Weights of a small GPT-style language model, trained from scratch on English Wikipedia.
Size: 9 layers, width 160, 2 heads of 64, MLP 576 tanh GELU, 3.11M parameters.
Architecture: LayerNorm before each block, learned positions, biases, tied embeddings.
Each number is 200 + 40 x the weight over its row's rms, rounded and kept within 0 to 999. Layers, rows and columns count from 0. The size before them is the row's rms in percent of the matrix's.

# layer 5 MLP up, 576x160, rms 0.0748, rows 553-573, columns 0-79
092,272,180,263,178,173,238,170,208,176,230,229,158,162,176,156,121,209,186,182,255,188,229,165,167,246,147,145,141,222,216,144,126,186,127,224,126,181,204,172,205,198,194,195,186,163,172,150,198,108,208,274,160,187,264,324,213,192,190,232,175,224,209,196,145,205,220,194,244,202,212,182,159,239,210,235,151,109,225,216,148
100,197,208,202,211,245,236,264,177,217,206,187,230,230,133,144,217,254,195,242,218,225,254,216,182,229,191,210,215,156,186,181,176,167,193,197,232,231,178,105,184,229,183,119,228,220,222,201,199,184,255,197,182,189,205,254,252,225,244,239,119,254,136,228,213,250,194,186,251,247,250,168,134,222,241,180,241,196,203,172,197
112,271,218,264,292,195,226,175,201,145,158,219,234,220,157,261,165,224,210,180,179,194,187,214,214,201,183,187,157,159,199,262,213,144,239,217,259,230,227,224,91,112,157,245,173,210,209,206,213,254,180,152,162,174,202,228,147,201,230,151,97,134,245,203,208,142,183,218,223,178,246,186,175,147,101,158,275,195,197,230,191
109,187,112,148,203,216,174,216,197,183,222,205,222,138,190,215,166,235,194,154,208,184,176,185,217,261,191,132,211,183,228,194,230,95,176,122,132,223,178,158,167,246,188,151,164,219,187,139,157,205,165,215,200,272,236,200,155,156,195,206,312,210,234,137,191,304,193,216,169,208,162,270,164,156,195,196,246,205,229,242,204
104,223,240,179,205,173,241,167,199,313,199,191,225,189,244,194,208,190,230,240,171,268,276,146,193,152,221,272,174,150,175,179,177,229,207,77,96,180,167,160,175,119,180,186,159,202,157,163,224,149,207,222,204,223,145,233,122,253,155,198,179,228,146,202,187,216,183,223,216,204,220,237,206,175,235,177,157,191,177,218,220
113,163,208,286,128,204,189,268,191,183,185,176,205,195,147,217,189,246,139,207,176,119,202,194,125,196,223,211,191,252,224,231,221,167,147,199,231,194,229,193,221,234,191,191,264,311,139,256,163,132,252,179,168,239,221,299,249,150,207,168,176,169,213,221,222,262,182,246,185,252,219,156,179,123,238,183,223,200,226,203,176
099,225,131,197,223,206,241,295,200,152,193,212,248,181,238,185,184,172,187,140,184,246,182,232,271,204,212,222,161,254,171,180,222,232,220,120,248,161,191,118,198,199,164,215,134,237,164,237,274,256,252,192,150,170,159,236,193,215,173,250,256,150,121,178,204,207,182,175,181,145,201,211,186,240,127,174,218,224,188,262,231
102,260,152,186,246,192,172,179,151,207,202,186,274,197,165,255,161,139,172,247,232,139,214,168,307,222,260,280,173,197,215,130,227,152,245,234,193,164,248,176,207,172,227,211,138,167,225,228,220,240,209,210,210,172,166,118,271,231,148,138,193,228,191,183,192,153,197,194,228,196,171,238,248,234,166,180,202,210,270,269,232
107,219,286,288,192,249,188,165,154,231,191,153,153,224,186,150,221,199,238,153,111,204,144,215,203,249,174,201,238,216,247,279,223,242,160,231,181,157,207,199,115,272,218,264,259,187,216,161,261,221,174,203,188,209,233,197,191,233,204,223,170,214,168,89,211,180,182,218,247,115,200,152,90,164,227,200,235,240,235,216,195
102,221,193,168,262,250,207,189,212,228,223,263,209,180,224,155,125,130,207,277,198,222,220,232,194,288,175,313,181,156,188,256,141,238,165,175,173,174,239,159,187,204,176,99,195,178,182,222,166,221,227,175,228,221,160,153,245,194,197,220,268,232,212,159,130,172,169,228,202,171,215,250,80,217,172,209,247,191,183,228,238
102,218,189,272,216,288,166,120,201,196,175,203,249,195,165,241,179,155,210,216,172,169,242,215,266,172,190,218,256,163,282,168,198,265,126,222,150,244,207,198,267,206,195,267,163,211,134,293,270,139,140,198,233,206,193,204,193,165,266,177,166,156,188,171,180,171,147,188,157,252,283,182,252,127,259,198,201,205,189,210,210
088,144,173,234,183,219,221,182,192,172,171,189,198,141,190,227,178,258,190,197,276,179,136,218,169,223,157,288,246,207,144,170,234,184,169,128,182,201,213,245,199,207,191,159,184,205,188,203,278,265,194,209,217,171,226,198,183,225,204,139,264,277,215,213,237,155,155,202,180,218,245,144,188,174,155,221,222,180,144,260,208
096,213,111,197,170,160,193,116,200,182,159,207,150,177,216,219,232,269,201,221,222,273,236,103,164,215,228,233,223,263,157,213,173,158,239,210,225,208,161,202,162,201,160,194,211,170,202,181,163,238,225,217,170,181,207,227,223,146,200,132,187,317,212,158,222,161,259,121,208,199,239,257,250,224,199,162,271,159,201,185,179
106,202,249,236,195,171,134,216,169,195,259,157,154,201,223,199,234,152,234,223,206,123,233,193,221,269,190,208,167,161,210,132,275,201,235,194,210,240,169,207,110,239,152,191,201,182,157,186,213,173,184,213,152,247,199,159,212,169,220,177,215,171,200,182,149,137,160,179,230,254,220,163,203,130,67,272,196,158,232,191,200
113,178,224,237,269,202,183,211,182,184,253,220,246,177,217,89,117,213,175,151,248,198,123,188,133,263,252,185,199,219,185,213,152,234,211,223,206,268,213,157,255,225,177,232,237,202,218,241,203,160,216,227,241,187,116,152,269,159,232,174,210,183,189,149,232,214,242,163,241,201,223,176,234,199,179,217,217,171,189,194,203
113,202,225,235,286,194,266,225,263,100,262,252,169,211,207,165,234,105,209,191,125,304,249,210,222,223,229,224,211,142,199,219,169,199,217,189,199,178,231,250,153,155,217,190,254,247,138,182,209,180,294,143,236,225,162,165,192,178,219,236,238,134,185,181,201,188,220,247,192,270,171,220,237,230,221,197,216,290,173,194,219
098,261,134,275,212,218,188,166,247,268,200,195,154,299,196,206,105,223,182,171,185,294,234,178,162,194,199,159,181,190,264,157,190,205,247,211,181,123,198,188,252,218,302,209,199,154,176,178,163,204,242,222,159,132,163,191,183,255,200,245,228,246,140,214,198,202,201,234,226,180,205,174,169,304,127,259,174,225,195,265,192
098,175,182,214,208,242,173,236,230,222,186,124,304,307,179,224,195,164,209,234,210,221,253,150,190,179,176,246,234,204,202,239,226,233,128,168,147,57,273,171,206,180,151,214,139,232,150,174,195,194,235,227,215,167,181,196,197,239,179,193,266,262,180,150,199,151,177,176,213,173,202,170,226,178,183,217,208,274,125,203,126
108,195,279,183,178,202,227,176,137,196,129,166,156,146,177,242,233,265,217,259,176,151,191,136,188,208,144,229,217,146,239,136,175,254,179,238,150,174,281,156,209,180,230,192,165,224,211,207,188,196,153,218,231,232,147,216,216,222,166,211,262,262,147,170,192,231,162,204,149,229,222,206,148,207,204,177,156,194,198,206,216
092,229,180,224,196,191,210,155,244,224,135,243,195,140,246,208,185,182,127,255,189,203,175,174,225,196,208,145,223,254,154,234,309,179,193,183,229,255,227,194,219,159,189,245,245,220,106,190,140,164,180,145,202,182,208,206,194,233,207,182,188,126,252,151,112,196,268,158,172,191,226,214,239,165,238,186,179,135,210,231,219
100,254,184,276,296,260,190,190,189,148,166,215,179,197,156,190,153,259,197,244,217,204,173,167,180,189,194,209,220,232,184,168,205,192,196,169,161,153,220,199,258,126,275,214,115,136,204,216,183,262,258,208,196,293,202,193,256,233,219,230,273,161,204,196,214,175,221,255,214,214,185,227,247,231,179,190,166,210,191,214,189
# layer 5 MLP down (transposed), 576x160, rms 0.0634, rows 553-572, columns 0-79
090,156,190,184,219,285,228,224,186,218,159,230,164,185,231,233,247,212,157,282,223,166,148,155,205,174,145,231,310,204,193,152,205,201,253,190,185,191,272,187,214,261,244,172,158,213,222,203,224,247,253,140,238,193,84,178,247,184,216,192,212,207,197,167,211,184,232,200,147,272,245,245,212,182,135,219,166,237,178,160,241
112,143,207,205,231,177,179,203,156,200,170,213,199,271,184,155,219,212,194,199,218,197,207,189,105,201,280,189,200,224,167,203,197,226,157,232,229,142,232,173,240,219,230,190,246,161,131,213,124,279,187,240,229,215,227,178,167,229,181,213,217,198,193,154,253,255,177,219,164,177,195,216,251,193,222,156,204,208,204,225,223
107,177,232,157,167,237,144,179,246,134,246,136,170,203,219,217,202,206,212,215,220,246,146,196,256,198,255,162,190,164,160,204,183,188,197,216,237,211,212,212,195,277,126,327,236,238,173,186,247,100,180,202,222,202,178,192,234,235,176,227,170,259,313,194,263,195,164,163,199,203,160,194,163,219,215,190,164,172,147,176,183
099,196,272,223,224,201,300,194,149,160,222,223,181,182,152,170,303,262,117,205,224,176,213,176,138,218,195,214,219,141,195,145,172,224,279,290,246,180,259,177,198,212,253,200,184,169,160,200,211,153,193,190,245,147,274,228,171,185,258,206,208,217,220,199,228,210,196,256,168,69,192,153,129,219,204,211,208,188,183,201,222
110,209,185,129,213,189,201,263,184,143,177,192,132,151,200,163,228,162,177,195,278,204,169,257,229,271,108,181,178,194,137,180,315,232,189,278,181,168,227,186,201,120,171,201,161,257,207,186,178,192,164,178,190,139,244,182,140,164,274,200,277,158,207,253,196,214,220,226,171,203,238,97,210,264,188,172,204,182,178,232,213
107,179,275,244,152,200,233,191,156,194,152,252,159,128,229,201,202,198,190,160,216,207,182,186,123,169,140,176,202,238,138,138,217,268,267,146,133,188,174,237,201,130,208,174,228,209,155,195,265,216,181,241,181,267,200,230,174,287,165,188,212,195,210,224,233,239,251,216,185,276,193,150,244,248,215,192,238,169,192,210,286
105,133,228,224,199,163,150,231,132,237,162,222,175,228,229,183,224,233,149,196,214,216,238,206,215,152,182,167,205,193,290,174,293,178,195,184,174,214,265,174,198,229,270,192,218,168,202,204,214,198,208,269,265,204,199,200,210,204,153,144,243,248,188,172,253,272,219,212,198,199,247,188,190,198,184,236,222,207,245,174,195
103,197,215,175,200,221,111,180,195,201,184,210,182,196,287,178,157,226,77,177,149,130,212,250,269,183,279,212,110,218,146,201,153,196,285,232,148,213,210,157,148,269,175,195,172,129,148,238,204,251,170,198,145,260,194,212,223,193,214,217,265,250,180,173,188,217,166,227,154,245,240,240,160,200,141,254,187,206,167,223,256
114,208,161,225,192,162,207,286,165,140,216,240,278,157,136,251,179,188,152,172,175,319,152,133,179,183,219,192,252,158,257,231,252,98,253,195,268,225,303,253,248,167,236,160,198,171,205,193,243,166,180,177,212,173,170,183,237,133,199,200,171,202,216,175,181,175,257,194,177,300,181,194,218,193,166,187,211,175,194,235,253
103,157,137,172,246,218,142,138,214,226,207,198,182,238,169,222,121,250,199,189,245,145,199,260,194,187,225,245,214,209,243,241,142,252,180,173,206,138,172,188,198,155,163,205,179,149,257,155,217,189,273,181,127,124,175,171,172,209,215,246,241,293,198,205,263,151,156,196,217,225,154,177,153,232,209,233,242,184,193,220,262
099,243,219,173,213,188,252,159,257,193,249,192,126,148,172,207,246,136,213,201,172,255,203,198,245,142,215,171,244,264,190,225,209,200,195,212,183,173,217,138,225,233,225,201,284,197,232,189,180,172,207,175,230,201,148,160,211,220,177,186,181,300,255,205,186,254,186,184,231,176,189,150,163,127,216,204,268,180,178,154,275
100,259,179,165,185,275,133,152,206,249,280,248,197,207,189,229,156,223,233,155,195,198,285,199,240,172,211,189,127,233,240,216,176,201,251,248,151,224,200,291,241,191,225,182,145,164,263,232,192,100,118,133,204,191,150,153,162,153,165,136,250,172,245,196,181,187,220,206,128,174,222,241,259,133,169,192,162,214,200,169,181
092,168,216,240,94,168,281,194,219,197,261,199,218,259,231,156,210,181,214,178,176,190,189,192,162,194,164,209,227,190,197,183,127,157,128,163,237,174,166,220,203,216,210,177,274,183,221,234,216,122,205,244,216,233,162,250,201,193,230,193,213,201,191,177,244,232,210,209,159,252,184,150,179,110,202,127,191,258,172,116,188
099,169,173,132,242,205,188,206,192,189,218,139,226,232,238,196,186,190,242,227,215,259,163,276,258,165,256,234,195,227,159,228,190,148,264,222,245,239,242,237,256,235,158,241,176,178,247,125,200,179,236,154,244,161,254,192,210,159,200,180,220,249,228,104,174,218,134,134,173,174,231,244,205,206,329,155,229,287,161,150,196
106,201,202,214,146,201,190,218,220,182,207,206,152,180,221,165,228,202,128,177,205,167,154,189,261,129,237,260,130,194,191,207,161,214,215,225,208,240,149,181,191,242,196,165,243,193,182,232,173,204,207,205,152,231,178,230,260,251,235,192,221,298,128,194,207,133,273,246,200,215,239,192,170,203,179,237,191,185,201,157,240
112,164,97,242,210,197,218,206,199,191,227,150,212,205,217,207,177,236,151,202,154,228,207,233,126,186,153,184,156,177,143,175,227,261,226,240,169,311,189,189,165,101,180,237,229,198,168,160,207,197,211,116,199,207,179,163,209,182,201,199,183,149,223,184,119,234,273,244,202,185,237,216,237,188,230,243,195,262,149,151,228
102,125,201,229,215,163,112,206,244,191,178,199,170,160,180,163,179,155,224,185,212,204,150,237,192,177,183,224,192,212,265,257,256,202,230,192,240,175,173,196,212,214,222,183,190,181,184,200,184,257,240,180,203,159,201,193,198,252,195,273,155,222,208,301,132,205,165,215,89,150,101,281,121,195,212,215,287,186,269,207,234
098,182,282,166,177,199,238,149,128,270,198,194,160,174,208,124,226,209,210,213,225,236,135,157,180,184,192,193,222,113,187,157,177,162,195,213,191,175,208,210,207,192,229,174,201,211,226,203,153,270,233,207,178,174,252,237,145,193,174,181,268,188,273,198,236,268,172,273,220,220,229,146,160,284,192,177,200,184,179,151,252
091,200,198,260,212,220,164,219,229,200,275,201,225,224,249,127,204,244,178,261,259,250,224,213,133,142,123,166,209,181,148,151,190,146,249,181,121,237,275,155,154,246,208,137,150,231,246,234,150,243,272,203,197,199,179,220,184,170,160,182,240,151,202,156,243,194,243,211,184,327,206,199,213,169,168,258,286,251,229,256,222
093,260,214,163,208,299,152,223,235,208,189,172,137,162,204,225,189,204,287,271,247,211,293,197,145,217,124,302,138,217,243,261,149,233,195,226,185,195,166,232,187,211,243,241,202,203,140,178,193,195,150,200,167,213,244,219,202,226,200,197,239,198,171,236,218,194,132,183,191,148,218,251,257,248,247,234,162,201,171,151,138